config.yaml
norm: "rmsnorm"
qk_norm: false
bias: "none"
weight_decay: 0.0
lr_head: 0.0072
grad_clip: 2.0
schedule: "wsd"
dataset: "wikipedia_en"
Each number is 50 + 15 x the weight over its row's rms, rounded and kept within 0 to 99. Layers, rows and columns count from 0. The size before them is the row's rms in percent of the matrix's.

# layer 6 attention output, 320x320, rms 0.0357, rows 81-168, columns 0-79
093:55 31 52 81 51 56 12 06 75 92 06 39 45 65 28 59 55 26 57 39 55 33 58 57 59 46 73 82 48 39 49 63 10 66 58 47 46 56 54 43 60 36 51 54 34 50 50 70 40 37 30 46 34 34 42 44 25 46 74 80 69 64 49 12 31 53 52 34 46 25 53 67 36 57 77 61 44 40 24 38
102:53 35 85 75 54 78 55 72 58 61 68 61 08 79 39 81 31 72 72 74 42 22 56 36 47 66 54 44 30 42 35 48 49 76 10 69 49 37 62 29 46 51 54 48 50 56 23 67 00 47 62 58 57 48 77 54 21 59 58 32 54 40 34 46 58 34 60 34 68 44 40 50 42 48 39 76 39 59 29 62
097:51 72 55 45 62 43 36 54 51 77 59 59 68 81 42 69 48 51 44 43 50 25 65 30 71 53 42 34 29 54 48 72 50 50 33 40 38 35 14 55 78 58 55 60 61 44 50 51 78 60 30 48 45 33 51 17 64 47 57 79 42 52 17 72 66 54 40 65 24 56 54 40 49 73 13 51 45 52 44 47
098:34 62 44 38 61 64 43 89 32 42 68 40 36 17 45 66 72 31 43 19 00 44 25 61 34 79 78 18 36 24 30 27 81 56 33 33 51 52 43 04 51 33 39 52 65 23 63 55 63 31 37 46 39 58 29 69 60 21 38 46 55 67 69 40 81 21 47 69 49 34 32 70 47 81 32 52 44 51 47 69
096:40 12 49 32 69 45 00 18 30 47 50 43 19 71 62 29 74 72 70 64 61 43 81 71 78 44 49 77 31 77 62 57 52 43 28 45 40 41 44 53 37 23 60 43 39 59 48 39 54 57 29 57 80 42 36 69 62 32 74 30 64 41 69 53 37 32 67 67 67 48 14 46 53 40 55 44 21 62 61 36
105:79 60 48 54 18 58 48 10 62 71 52 52 69 74 64 48 26 83 22 56 86 43 55 41 58 48 44 58 41 79 50 79 57 54 57 64 58 56 54 77 76 47 60 40 19 49 32 80 40 42 79 26 59 39 40 54 39 73 31 48 62 34 63 42 39 41 45 62 75 68 49 73 27 41 24 57 48 45 56 68
102:61 44 41 42 59 19 37 69 65 76 58 50 41 43 63 50 78 51 41 39 55 35 20 64 59 38 51 49 41 47 27 30 68 24 77 46 65 23 35 36 99 35 50 33 57 53 21 49 44 32 60 67 07 41 53 49 56 35 49 89 75 58 83 38 55 79 52 52 32 62 12 58 55 27 47 45 48 40 34 66
098:71 43 82 51 44 54 22 55 27 48 48 52 68 23 48 55 55 75 59 42 83 48 50 33 62 13 19 39 49 23 54 51 46 71 53 47 21 36 40 51 52 76 36 32 00 51 28 35 37 47 38 42 46 84 31 32 65 40 70 58 49 79 72 77 40 50 56 46 36 29 40 76 63 52 58 39 64 62 44 78
100:36 69 81 62 24 58 57 73 45 68 09 49 46 35 41 54 65 21 23 46 40 53 62 34 17 74 52 70 58 56 43 63 16 61 37 60 50 72 71 53 64 68 10 64 62 28 22 29 49 42 62 17 34 46 67 28 37 16 58 47 49 55 73 42 26 64 36 58 60 27 42 57 53 52 47 41 45 62 31 52
100:59 18 61 08 48 25 45 45 41 72 35 56 56 55 43 35 59 63 49 34 63 70 77 37 37 56 59 62 37 32 54 35 35 32 80 75 40 34 47 58 61 56 58 40 82 63 25 65 21 10 52 34 58 51 46 28 76 37 27 60 56 29 47 37 48 50 80 41 55 48 43 29 66 35 57 77 32 57 66 44
105:31 36 55 43 34 50 47 46 28 85 35 33 66 42 62 28 39 79 39 68 60 29 36 51 76 68 76 63 49 71 20 46 76 56 52 25 41 49 37 61 51 45 70 57 67 54 52 43 49 76 16 27 71 70 37 33 76 32 64 52 36 61 35 21 30 59 48 29 25 33 40 51 37 38 35 37 39 57 28 43
093:54 21 72 63 68 74 56 41 40 53 40 46 35 32 27 68 83 47 69 81 59 56 49 45 26 67 55 37 57 52 73 36 33 31 58 50 34 40 65 54 44 40 48 31 43 10 59 51 72 52 61 57 43 53 72 59 59 18 61 77 40 71 34 96 66 40 70 54 44 55 44 62 55 43 39 50 39 49 47 45
090:57 42 30 44 58 29 59 61 62 30 58 69 76 39 59 35 64 52 45 29 56 25 50 35 85 35 33 24 48 48 46 28 60 35 73 93 47 38 48 87 62 45 34 43 75 48 62 37 54 61 63 58 76 63 37 43 49 41 60 21 30 73 51 37 50 42 50 62 68 44 28 38 46 71 58 55 64 16 83 49
100:72 41 66 39 73 45 36 53 37 59 48 28 56 63 48 74 46 19 64 30 41 28 42 46 62 25 52 49 35 61 35 49 06 59 58 61 07 87 29 64 52 89 71 55 82 52 47 50 54 32 33 67 66 34 70 44 20 23 65 12 55 43 81 44 79 51 73 36 45 67 37 37 22 49 44 66 61 52 69 67
093:53 26 11 07 49 43 40 36 57 76 84 57 63 34 76 45 76 50 69 39 54 46 17 47 96 33 67 38 50 30 38 80 55 52 77 34 48 41 57 46 57 77 25 28 68 42 50 61 27 44 45 38 24 62 25 67 61 45 55 91 77 53 53 34 53 29 53 59 57 55 84 38 30 38 58 70 51 61 66 27
105:32 30 59 33 32 36 49 88 82 56 51 39 50 63 63 26 48 71 45 74 59 56 36 63 62 40 23 39 79 68 65 28 62 60 76 41 54 21 42 50 60 50 52 70 44 18 70 77 54 34 61 71 37 58 33 56 37 57 22 62 26 82 46 30 62 65 49 64 62 42 31 48 37 23 23 64 60 45 59 50
100:42 31 58 28 31 31 49 34 46 63 47 34 72 64 36 60 61 48 35 74 72 83 44 34 48 41 44 42 42 64 58 48 21 87 68 20 26 70 55 46 33 72 64 63 68 47 26 55 68 51 49 61 05 29 44 35 54 44 62 61 37 64 61 41 48 40 59 44 16 40 62 75 47 53 32 64 53 39 00 52
100:44 54 89 30 49 34 56 69 53 57 42 39 10 51 80 90 82 58 22 31 56 54 73 68 40 12 76 40 41 64 43 78 72 29 29 36 39 50 35 86 34 63 29 44 51 57 30 56 58 78 41 30 41 54 55 58 81 58 56 31 52 55 52 29 50 41 71 48 69 69 52 36 64 33 56 24 51 45 35 49
097:53 42 76 42 63 54 56 11 41 66 01 62 40 56 42 44 24 21 36 48 38 55 40 78 57 91 76 24 60 21 98 39 26 48 59 46 49 57 46 81 33 34 38 61 35 51 45 69 65 46 44 39 62 57 48 51 36 60 63 36 40 60 34 41 55 52 23 52 76 41 41 46 34 28 21 18 35 66 56 19
100:56 59 61 78 63 55 34 38 37 67 50 52 17 43 52 58 31 55 47 32 69 33 74 23 45 45 39 31 86 67 89 58 00 27 43 53 47 42 39 41 13 50 68 56 67 54 67 11 53 64 41 28 65 50 61 64 41 30 64 65 41 32 73 12 57 20 09 57 19 40 61 39 53 17 47 30 52 67 75 34
093:61 32 42 30 40 66 57 50 59 44 59 72 47 70 72 67 63 20 74 67 07 56 68 30 50 54 52 65 52 57 22 53 49 22 56 43 80 15 76 70 83 50 32 61 45 35 29 64 77 54 52 59 38 53 45 50 62 35 57 50 51 48 24 52 70 61 30 16 31 57 35 31 45 61 45 50 40 33 51 80
102:45 57 35 45 71 80 29 48 12 48 45 03 61 47 56 55 33 69 54 57 21 80 68 43 49 34 66 06 59 46 84 89 36 51 51 41 63 15 60 40 76 31 29 36 39 40 39 47 55 39 61 90 58 34 34 34 60 59 40 44 78 53 59 31 54 44 18 43 54 55 63 75 46 34 80 37 61 51 46 55
102:57 68 56 42 53 45 70 42 24 51 62 36 54 55 61 49 53 34 50 44 37 32 73 54 32 60 47 48 67 09 65 26 16 15 14 55 07 40 64 83 41 20 69 80 28 39 55 55 54 50 49 11 37 37 41 88 61 10 60 47 60 41 63 66 78 56 26 61 36 51 37 65 65 53 50 36 55 41 89 32
095:21 55 54 62 65 44 75 35 80 44 54 46 37 53 55 51 35 40 32 14 56 51 73 42 63 57 53 68 49 55 40 18 63 31 52 49 42 47 67 38 81 81 44 36 20 52 56 33 23 41 50 34 19 62 32 59 19 59 77 52 48 63 74 65 58 67 69 61 60 53 37 75 77 43 23 39 65 18 65 51
093:36 53 27 60 64 39 43 29 65 28 29 24 82 52 75 41 45 88 45 40 32 61 53 48 59 87 68 42 47 29 63 46 49 27 53 88 47 40 52 43 68 46 33 70 48 45 43 38 56 39 36 38 62 65 76 45 65 59 79 44 28 73 31 49 41 74 44 50 35 31 33 45 34 38 63 18 41 37 67 46
101:41 70 66 58 45 54 60 58 60 66 39 57 90 53 14 37 62 10 42 64 49 55 48 30 31 66 22 50 80 62 63 59 52 64 64 31 30 34 62 62 50 64 57 78 09 53 51 77 64 74 61 65 59 31 81 79 82 21 67 62 78 50 65 30 65 41 61 59 50 82 49 54 33 55 43 40 50 64 31 48
097:38 60 59 71 78 73 56 54 46 45 56 84 53 54 52 37 42 37 39 42 45 75 85 49 23 44 39 12 51 32 20 31 20 64 36 34 64 44 49 79 69 46 66 45 43 36 17 54 51 35 18 54 78 40 55 36 51 54 52 47 35 52 66 47 28 58 65 57 54 47 72 61 45 46 41 55 29 21 41 62
101:79 29 53 66 61 26 23 99 52 24 56 43 56 32 43 68 75 41 50 77 56 47 48 54 24 53 38 55 41 57 68 51 76 58 31 45 46 37 64 33 49 69 35 36 45 66 28 72 43 32 26 67 99 61 37 54 64 27 57 61 22 45 56 47 69 51 32 55 54 50 57 52 46 37 42 39 43 60 68 44
102:43 38 47 22 66 63 54 46 31 62 42 72 38 57 62 56 95 56 55 51 58 83 31 53 39 81 16 39 64 89 65 43 39 30 39 64 34 40 45 24 46 33 74 63 30 42 36 64 81 50 48 47 51 79 41 51 34 37 56 49 29 33 69 48 34 84 72 54 45 44 52 40 42 74 39 36 63 64 90 89
100:55 63 19 49 23 41 55 14 61 52 69 34 28 33 20 61 81 80 27 50 61 29 72 67 43 44 44 57 65 21 36 66 66 53 65 67 62 67 40 60 62 58 29 35 69 65 51 71 31 55 74 50 76 13 40 27 67 44 40 35 57 60 51 56 48 49 57 34 72 65 47 68 71 45 61 19 40 94 49 73
104:81 37 64 73 86 55 56 19 68 73 56 60 73 31 43 45 08 80 73 41 60 71 25 27 36 60 20 67 63 50 36 40 73 47 38 26 27 57 66 31 82 19 49 29 69 55 65 12 36 38 56 50 53 41 69 59 55 18 50 34 73 55 33 32 13 57 55 67 64 68 63 50 54 38 26 49 60 69 69 64
099:46 59 48 52 24 55 53 50 70 59 74 50 71 35 52 56 40 15 59 48 54 69 28 52 72 30 21 26 46 78 32 51 75 51 26 21 61 38 35 69 32 46 23 61 49 68 59 56 43 28 39 79 36 65 22 47 70 70 45 19 46 22 30 42 60 52 33 36 26 76 61 67 62 58 43 64 69 53 31 52
099:56 48 88 53 48 45 66 27 13 50 49 50 81 43 62 55 49 45 52 33 29 77 55 53 38 79 67 56 48 24 45 08 61 50 59 46 67 22 31 91 50 52 51 62 44 58 57 28 79 73 61 72 31 91 48 59 68 44 58 61 45 46 41 35 46 70 48 60 63 35 52 61 47 45 31 76 59 18 50 51
097:58 25 29 56 48 61 42 54 24 77 59 65 00 59 37 43 51 64 50 39 64 57 48 58 76 27 59 46 74 56 70 39 55 56 58 55 62 67 35 75 52 65 81 49 61 44 17 37 54 39 34 42 16 17 98 26 27 42 39 59 26 33 74 48 63 47 33 68 67 85 66 82 42 34 18 40 44 38 33 58
109:19 70 67 76 33 31 43 49 49 67 69 48 57 38 25 43 19 75 60 38 36 22 71 62 46 35 36 67 30 44 39 55 47 72 42 92 27 47 36 37 42 54 57 65 50 58 37 30 44 53 54 36 08 44 59 56 56 33 51 59 82 56 92 99 71 61 28 45 32 49 41 48 49 06 63 55 28 35 36 48
102:42 22 38 42 29 63 74 48 43 56 45 40 45 69 35 80 26 63 49 55 24 40 20 65 99 64 69 62 37 44 71 55 40 51 41 37 66 68 71 66 59 59 58 58 65 36 23 39 57 51 79 70 77 29 27 53 26 31 08 51 46 62 58 72 45 71 67 36 44 64 38 47 46 75 53 49 47 32 64 44
100:42 42 46 35 62 20 09 22 10 01 49 79 45 63 57 48 59 61 70 33 40 42 52 60 51 43 41 68 18 45 64 22 93 31 32 63 41 61 59 46 64 59 28 74 21 62 48 44 76 80 42 81 33 61 59 62 55 59 40 57 38 53 49 80 49 51 39 67 27 58 67 65 01 92 38 44 36 46 43 63
107:46 82 23 48 55 47 05 24 55 94 27 51 35 39 38 36 70 72 28 46 49 54 55 82 52 65 67 54 54 71 36 22 91 50 31 48 19 27 47 60 46 43 44 62 74 47 44 17 72 59 29 51 80 45 58 80 45 37 30 54 42 51 42 36 45 46 38 60 51 38 69 37 40 51 44 63 57 59 67 64
103:55 58 33 37 75 48 65 47 55 26 72 43 57 39 53 34 54 46 57 19 48 39 62 43 34 59 75 22 20 33 90 21 84 39 76 60 81 33 31 67 62 34 38 56 97 47 48 78 67 59 57 38 36 19 62 80 34 67 47 64 49 47 59 19 60 65 41 23 45 50 54 63 38 50 32 60 39 59 62 38
103:38 49 55 21 42 42 10 39 44 82 48 67 42 28 46 30 67 31 53 59 68 52 70 46 65 83 70 26 56 56 19 13 58 70 28 92 46 34 60 55 55 67 01 39 63 63 70 39 06 43 48 53 40 50 44 76 69 64 20 26 71 80 28 61 61 54 60 45 63 58 32 55 79 33 34 48 66 20 56 38
098:61 73 37 45 44 61 69 47 67 68 48 33 23 68 47 48 69 71 47 23 69 30 24 54 48 50 56 40 55 42 49 53 63 53 42 49 29 64 39 44 52 43 22 36 74 11 53 68 52 78 79 41 38 65 76 36 90 91 38 90 03 78 32 47 48 32 66 66 32 34 56 90 81 76 33 81 52 47 41 52
136:50 51 59 52 48 33 08 23 39 51 75 68 35 38 85 09 25 54 26 54 46 43 17 77 38 61 59 68 24 32 43 70 43 67 63 53 61 47 53 04 27 43 57 61 47 42 50 51 47 76 54 30 65 32 57 73 30 48 34 56 57 55 33 14 50 23 52 40 55 51 69 66 70 37 51 44 59 58 21 54
108:78 33 50 39 85 45 07 82 32 57 63 57 59 50 43 75 09 61 74 24 33 26 63 50 51 68 31 54 43 28 63 55 41 63 56 23 23 38 48 50 63 70 68 59 51 56 60 83 63 83 59 30 67 25 55 50 42 27 71 48 83 63 27 53 82 85 68 53 63 65 43 37 84 23 34 67 27 43 52 74
101:66 16 33 61 43 35 36 35 57 82 46 64 81 84 80 22 31 54 44 95 56 58 94 79 35 47 86 42 07 77 36 47 83 17 48 38 67 24 22 55 41 58 61 37 39 42 51 62 08 40 67 43 28 70 50 67 39 37 71 75 48 65 46 61 22 30 28 48 46 48 37 69 54 47 57 44 35 74 68 44
093:51 44 76 43 80 48 71 51 41 87 57 49 58 59 41 40 63 42 85 36 54 52 49 32 77 46 31 42 63 39 38 40 32 48 81 45 57 42 32 24 32 48 83 50 32 59 56 44 17 40 43 42 55 44 76 60 81 51 73 60 17 50 36 23 68 51 61 59 41 70 37 68 74 41 40 41 34 46 74 66
106:22 38 35 54 50 01 18 82 25 45 61 85 73 43 77 51 52 45 78 28 48 90 41 73 69 69 14 58 56 51 14 53 71 53 20 68 64 51 55 62 88 47 93 28 65 81 46 20 34 25 37 57 58 18 51 34 11 43 72 65 61 32 52 67 48 60 53 59 44 23 49 43 68 45 31 27 55 18 42 33
096:34 76 44 50 57 52 68 12 81 61 41 99 42 31 31 61 43 52 15 35 48 70 11 57 26 52 37 28 56 37 30 46 69 32 69 30 35 23 48 99 71 45 47 49 53 44 26 47 37 42 40 69 67 55 49 33 47 44 58 60 51 37 32 43 54 68 45 75 64 39 38 44 79 49 52 69 74 17 61 31
109:61 65 24 20 96 33 39 61 61 85 46 38 48 25 64 62 32 35 54 52 71 43 78 47 62 81 34 70 45 41 41 43 29 46 51 52 63 57 50 24 54 22 74 76 57 32 56 20 64 54 54 23 48 46 40 60 63 61 63 47 37 70 58 72 72 63 51 40 52 40 75 42 27 22 66 60 36 30 62 28
105:59 32 57 20 32 85 35 77 17 61 35 95 52 53 62 22 74 44 08 43 25 56 40 41 60 38 79 44 60 68 50 46 43 36 67 52 14 37 00 65 59 74 57 39 26 59 51 51 41 44 34 45 49 40 45 61 56 40 27 08 25 32 38 65 56 49 44 55 28 42 36 45 49 57 46 29 65 33 54 04
107:78 33 64 55 36 48 38 25 61 38 59 24 58 72 47 40 09 65 42 35 45 33 84 70 72 46 43 11 37 25 69 26 32 48 49 56 34 70 16 79 47 41 58 07 47 72 66 48 56 71 54 53 76 41 34 59 86 83 47 30 12 40 69 67 75 47 38 39 34 58 73 60 56 49 28 36 62 35 58 41
104:55 34 25 69 49 48 51 47 63 34 42 36 61 69 26 45 72 53 50 60 74 31 57 34 72 47 51 26 51 74 42 54 73 31 59 49 24 72 49 52 33 38 77 43 29 71 54 33 21 86 11 52 35 58 74 18 88 25 70 47 57 44 47 82 54 67 54 52 44 51 49 50 51 59 30 51 43 64 44 37
100:34 83 59 49 49 49 42 61 53 58 43 25 68 58 66 47 57 34 54 75 51 68 49 41 47 56 64 81 46 37 64 44 41 47 71 52 83 60 82 70 52 95 65 36 17 08 40 67 51 61 20 24 42 73 73 55 65 28 39 58 51 70 45 69 67 40 51 55 52 21 69 54 51 46 71 55 32 45 15 42
103:33 24 43 77 49 43 35 48 52 19 78 70 54 37 44 48 48 39 46 39 52 48 69 53 72 45 51 40 49 50 59 30 68 63 29 25 69 50 55 63 53 66 57 69 35 64 49 24 46 48 44 59 78 88 34 38 59 72 00 46 54 25 76 32 38 73 61 29 17 58 18 62 55 42 51 90 51 40 37 37
102:37 54 78 56 98 62 03 55 42 70 36 53 56 81 74 61 66 47 44 43 67 36 49 39 57 46 53 72 43 57 47 31 51 42 51 57 59 41 82 53 26 17 24 44 66 49 38 67 52 73 86 72 32 81 69 77 24 07 49 69 45 44 30 40 51 47 76 44 42 41 56 27 83 55 26 67 30 47 62 62
097:72 69 76 48 54 32 23 47 47 46 63 65 17 73 16 54 59 79 25 83 73 36 53 39 46 56 46 42 57 22 34 68 65 35 53 77 71 53 68 33 49 27 55 65 25 73 35 87 46 46 33 65 76 59 65 41 48 45 45 20 94 54 56 65 68 20 41 38 69 35 33 35 35 72 54 37 50 39 53 41
094:39 50 37 51 81 66 71 32 60 24 38 26 45 59 45 61 65 54 33 81 61 55 66 49 55 55 50 43 35 63 45 75 49 72 71 68 47 46 52 18 60 53 47 73 46 75 48 37 54 50 43 52 19 61 99 30 63 75 58 26 63 45 69 80 39 17 35 47 70 35 64 33 45 40 71 28 85 62 52 58
107:79 51 20 99 47 56 79 23 32 31 46 41 35 64 63 36 70 47 75 63 82 65 65 35 16 66 58 41 43 65 49 50 43 71 55 35 21 60 34 83 74 19 32 21 36 80 64 75 91 49 51 71 54 35 28 42 62 52 67 54 61 59 18 46 73 57 32 30 62 42 56 59 96 64 26 90 50 35 75 67
099:55 25 61 42 38 20 53 54 75 46 48 68 56 47 56 26 29 51 71 75 78 39 28 38 64 42 51 72 64 44 59 57 44 51 14 57 38 35 41 38 43 41 44 37 44 56 83 82 65 49 43 37 36 80 57 53 35 47 32 79 58 13 67 60 28 68 37 27 36 49 61 81 42 72 95 39 56 55 58 45
094:24 65 45 77 58 64 56 63 52 51 46 62 61 44 48 50 61 54 40 54 15 48 57 38 95 48 64 54 24 36 52 36 40 45 40 62 28 45 19 50 12 27 27 76 33 56 54 40 32 69 63 32 74 05 63 63 52 72 27 79 75 65 17 68 46 89 42 23 65 61 89 55 45 38 32 51 84 47 79 65
095:99 42 38 59 99 63 43 45 23 39 64 44 34 51 50 41 55 55 60 70 52 00 45 63 52 71 40 45 63 51 15 62 69 53 58 48 58 83 29 56 35 75 63 56 64 35 53 20 38 78 58 56 40 33 40 53 46 38 56 53 58 50 55 99 37 49 53 82 49 64 54 56 64 34 38 14 59 43 52 34
111:46 60 23 59 59 60 39 52 46 65 55 26 65 82 57 54 43 54 59 32 63 50 22 56 09 44 34 39 46 76 46 10 63 69 40 60 62 58 61 20 72 79 09 61 70 35 58 59 55 23 58 24 80 50 71 41 26 18 34 66 64 51 84 80 21 65 66 46 24 46 45 74 62 52 56 58 61 53 64 86
101:08 83 46 55 81 30 47 51 63 35 62 18 54 49 61 54 55 48 32 55 94 70 25 21 65 68 44 24 35 64 46 25 54 28 60 40 51 34 38 45 64 27 56 44 22 37 67 35 60 42 32 61 52 39 48 48 69 42 13 42 47 21 66 57 56 62 35 27 61 25 64 51 46 48 66 82 61 58 26 09
100:31 48 26 26 22 41 67 54 47 20 46 56 63 08 54 51 60 42 66 52 06 71 21 66 59 63 58 61 73 62 64 52 57 40 80 58 68 75 41 67 13 36 15 52 77 43 64 25 46 30 72 33 62 20 73 53 47 20 44 39 45 59 46 34 50 66 36 32 38 25 41 33 65 51 41 52 57 25 48 40
093:42 67 19 53 35 65 60 65 69 27 48 39 43 38 54 42 30 49 37 51 40 65 58 84 45 42 50 29 34 53 88 34 39 59 44 49 35 66 79 44 73 51 86 59 50 49 41 66 50 41 52 36 34 39 47 48 39 78 55 33 69 42 48 00 53 56 69 44 66 77 55 59 51 43 19 67 56 49 39 23
098:43 30 49 00 31 27 81 54 28 42 36 23 51 45 71 45 65 39 19 62 40 56 61 62 48 44 66 61 59 97 42 95 44 81 25 27 35 35 55 65 56 35 54 35 40 45 00 40 51 23 55 46 48 42 78 54 39 66 58 61 40 70 45 59 24 37 46 22 38 52 75 69 68 65 74 67 27 66 60 46
099:47 59 62 45 66 68 42 41 54 41 49 92 42 45 44 65 30 80 37 55 33 71 58 30 70 67 83 49 37 42 32 59 35 23 69 23 77 54 60 43 34 72 29 70 74 67 80 07 43 39 69 41 64 42 28 76 34 51 84 62 69 58 32 74 63 49 57 41 52 48 64 56 57 64 79 32 53 73 48 20
100:63 58 35 63 23 75 61 57 63 57 49 13 30 62 40 30 60 63 56 46 37 64 26 74 57 53 68 18 35 23 33 60 48 55 36 27 76 51 95 62 39 38 55 90 48 80 46 68 22 29 25 68 67 72 29 37 78 46 27 56 26 25 76 16 51 41 56 56 48 21 41 46 47 23 68 50 53 50 57 30
097:32 67 56 38 30 61 42 37 58 67 80 81 07 51 83 44 46 67 50 44 57 54 29 55 60 27 33 49 48 44 72 47 38 29 34 42 12 67 69 59 38 26 39 51 58 39 31 34 50 34 68 56 27 59 45 45 38 65 49 41 61 00 20 63 51 77 30 86 88 50 54 58 70 60 40 26 49 47 42 60
097:72 58 22 70 60 44 65 47 55 30 74 44 45 58 55 25 78 12 17 53 44 29 85 55 64 51 39 14 38 77 22 49 75 20 64 72 56 45 65 52 72 78 76 56 89 33 44 25 57 82 45 66 87 63 51 90 31 36 21 55 48 60 30 99 63 42 46 46 79 38 52 46 60 68 40 45 72 41 43 35
110:26 79 79 70 59 36 31 65 83 66 61 34 60 34 40 40 61 50 33 92 64 46 58 62 37 54 69 22 32 84 65 76 35 38 40 70 60 51 78 59 53 58 66 66 42 67 34 68 26 33 32 63 57 69 47 72 49 56 47 62 72 64 59 36 64 77 52 65 61 31 50 57 49 43 72 35 58 35 29 28
101:51 24 77 28 37 55 52 35 64 19 78 29 56 40 12 55 35 65 51 50 52 49 57 62 48 25 60 16 40 34 37 24 66 65 51 48 64 66 57 38 47 36 63 29 31 52 60 48 25 74 42 20 58 50 75 17 52 48 67 40 48 51 31 16 15 12 52 52 53 58 60 79 44 47 61 41 49 66 84 32
103:68 05 52 48 45 31 30 50 37 52 42 59 34 68 16 64 54 42 39 61 47 72 40 53 76 24 55 66 40 65 64 18 34 63 56 50 63 74 85 40 13 32 33 91 48 35 31 24 66 51 50 35 48 72 51 65 67 79 16 56 62 58 32 44 75 65 58 60 27 47 36 64 42 53 44 28 43 14 52 75
099:58 57 61 55 45 81 32 49 81 72 59 20 44 57 08 73 34 59 75 75 57 65 48 22 72 18 53 32 31 56 63 29 55 09 41 45 25 30 35 28 68 49 57 52 55 44 56 61 54 73 57 15 44 17 04 65 42 42 47 33 57 58 34 83 43 51 50 45 32 33 30 44 58 54 63 51 44 60 69 54
093:56 20 33 56 39 65 32 35 60 54 38 39 90 51 29 73 47 42 39 58 35 39 33 37 72 51 00 52 17 57 39 43 36 61 78 13 83 43 39 66 39 99 50 48 31 42 41 49 48 65 65 43 66 25 31 62 31 43 50 61 55 35 37 57 60 31 47 69 43 59 49 41 54 51 62 52 25 16 60 45
104:17 57 43 65 60 46 38 43 57 27 42 59 69 41 73 72 35 35 40 04 44 33 47 29 48 51 71 39 38 62 61 71 57 41 32 72 21 41 35 23 52 66 38 72 38 61 65 68 29 36 12 20 46 37 60 37 30 42 46 06 48 78 58 59 72 27 83 45 64 21 78 55 49 47 33 46 55 80 57 36
102:44 33 44 36 49 69 37 49 45 14 40 24 33 22 48 44 33 24 71 50 69 53 18 57 28 96 40 99 24 67 54 54 57 48 55 41 18 10 53 49 75 50 61 76 55 61 51 47 33 62 71 40 49 60 52 44 31 33 68 31 21 58 79 39 61 37 53 27 55 49 71 59 40 68 40 48 58 52 52 47
099:49 72 75 20 40 09 85 43 65 29 52 76 76 52 48 78 49 22 90 33 56 85 61 58 46 36 38 69 42 48 22 35 65 33 51 22 66 62 81 45 31 71 28 64 34 41 23 45 72 45 37 37 49 47 42 30 63 66 33 72 23 37 46 47 44 29 55 29 42 45 41 65 37 55 38 45 29 28 74 32
107:47 56 36 50 45 57 77 80 36 58 76 60 52 51 50 61 38 41 75 51 76 58 44 30 38 56 62 45 23 43 40 59 71 24 49 64 49 76 15 14 58 54 41 39 48 60 63 54 36 64 35 48 45 76 40 43 58 50 19 42 59 61 49 64 26 56 48 06 45 47 35 49 67 66 28 44 73 19 42 39
105:48 62 23 39 60 32 30 54 54 85 72 44 59 57 75 41 32 34 24 77 73 68 70 24 31 48 37 72 71 56 77 73 43 57 30 59 49 52 58 38 35 48 51 24 31 50 55 69 95 45 45 50 49 47 39 20 41 46 18 54 21 17 35 64 25 28 81 23 37 41 78 40 75 58 74 63 45 48 54 30
113:35 49 16 50 72 53 01 60 94 81 22 36 85 49 31 66 32 41 55 63 52 71 50 54 39 53 84 56 73 64 31 65 40 21 76 53 64 11 50 56 14 45 41 67 53 63 81 84 00 79 66 43 18 65 75 12 30 29 63 52 52 14 73 50 68 55 46 48 53 55 63 75 33 61 38 51 42 53 69 53
108:25 65 51 60 41 63 49 59 63 66 63 62 35 52 43 40 62 37 49 59 62 34 60 09 32 80 72 67 24 25 39 67 69 33 65 45 56 71 65 65 43 30 33 48 14 49 52 72 37 00 80 34 51 60 34 61 48 08 68 43 60 40 45 38 48 48 58 55 67 41 24 61 35 41 79 62 52 15 86 63
099:59 43 46 00 54 79 39 28 58 64 46 32 52 17 63 59 51 21 93 59 42 42 29 72 27 67 71 08 59 35 44 63 57 43 20 46 31 67 45 35 43 58 55 48 68 63 28 51 63 56 82 26 34 58 51 50 53 52 43 48 46 28 58 61 60 58 41 49 24 56 54 53 49 86 63 52 21 40 69 52
104:33 55 52 72 66 37 67 56 05 40 48 43 53 59 56 88 32 09 28 39 40 50 62 53 49 75 31 53 54 84 52 62 31 45 24 39 74 73 57 67 30 36 75 35 60 28 21 59 09 75 43 43 64 49 73 65 11 46 48 65 25 65 56 49 22 13 70 63 61 53 53 31 27 50 09 33 72 25 40 52
097:56 37 73 57 54 63 63 25 38 41 45 41 45 36 50 47 35 99 71 54 93 23 39 47 56 59 54 61 29 76 34 67 29 29 59 59 54 40 53 46 24 76 38 59 43 56 80 34 59 79 65 98 38 45 30 32 49 58 64 36 30 55 55 57 34 51 17 54 48 46 51 63 45 44 67 45 59 29 58 37
094:29 38 23 57 54 62 53 57 57 14 73 72 48 73 64 40 55 54 35 70 19 54 73 66 63 72 18 62 23 39 56 33 63 67 30 51 22 49 19 85 47 28 70 59 35 42 23 34 68 35 74 42 52 34 88 64 58 57 79 39 61 29 99 46 34 49 67 69 21 40 68 64 66 36 55 54 68 47 60 51
094:67 56 52 24 45 35 37 33 47 39 23 44 35 24 51 74 17 18 25 56 58 49 29 26 43 92 43 11 62 33 43 47 54 74 46 85 27 43 43 35 55 10 49 12 57 82 93 57 35 62 27 60 37 64 72 39 54 58 53 61 30 48 50 44 34 54 47 52 49 66 52 57 40 56 55 56 45 49 54 59
088:55 20 00 62 42 55 43 33 37 34 40 45 33 19 50 57 57 49 76 33 19 35 41 62 40 72 49 33 72 47 29 99 64 39 39 58 55 43 35 43 39 47 13 72 55 55 66 29 46 45 51 37 49 43 43 52 27 33 52 60 43 80 32 23 49 51 56 60 43 53 42 48 42 43 55 38 56 45 62 36
102:41 85 28 45 69 58 40 51 65 38 62 71 39 99 39 51 43 41 64 83 90 61 42 87 75 59 51 48 67 60 63 51 45 64 42 38 09 55 21 73 67 40 45 39 64 42 41 78 25 46 69 43 29 65 42 41 34 79 38 61 36 13 44 13 53 70 82 54 60 61 54 10 38 64 64 66 57 61 38 40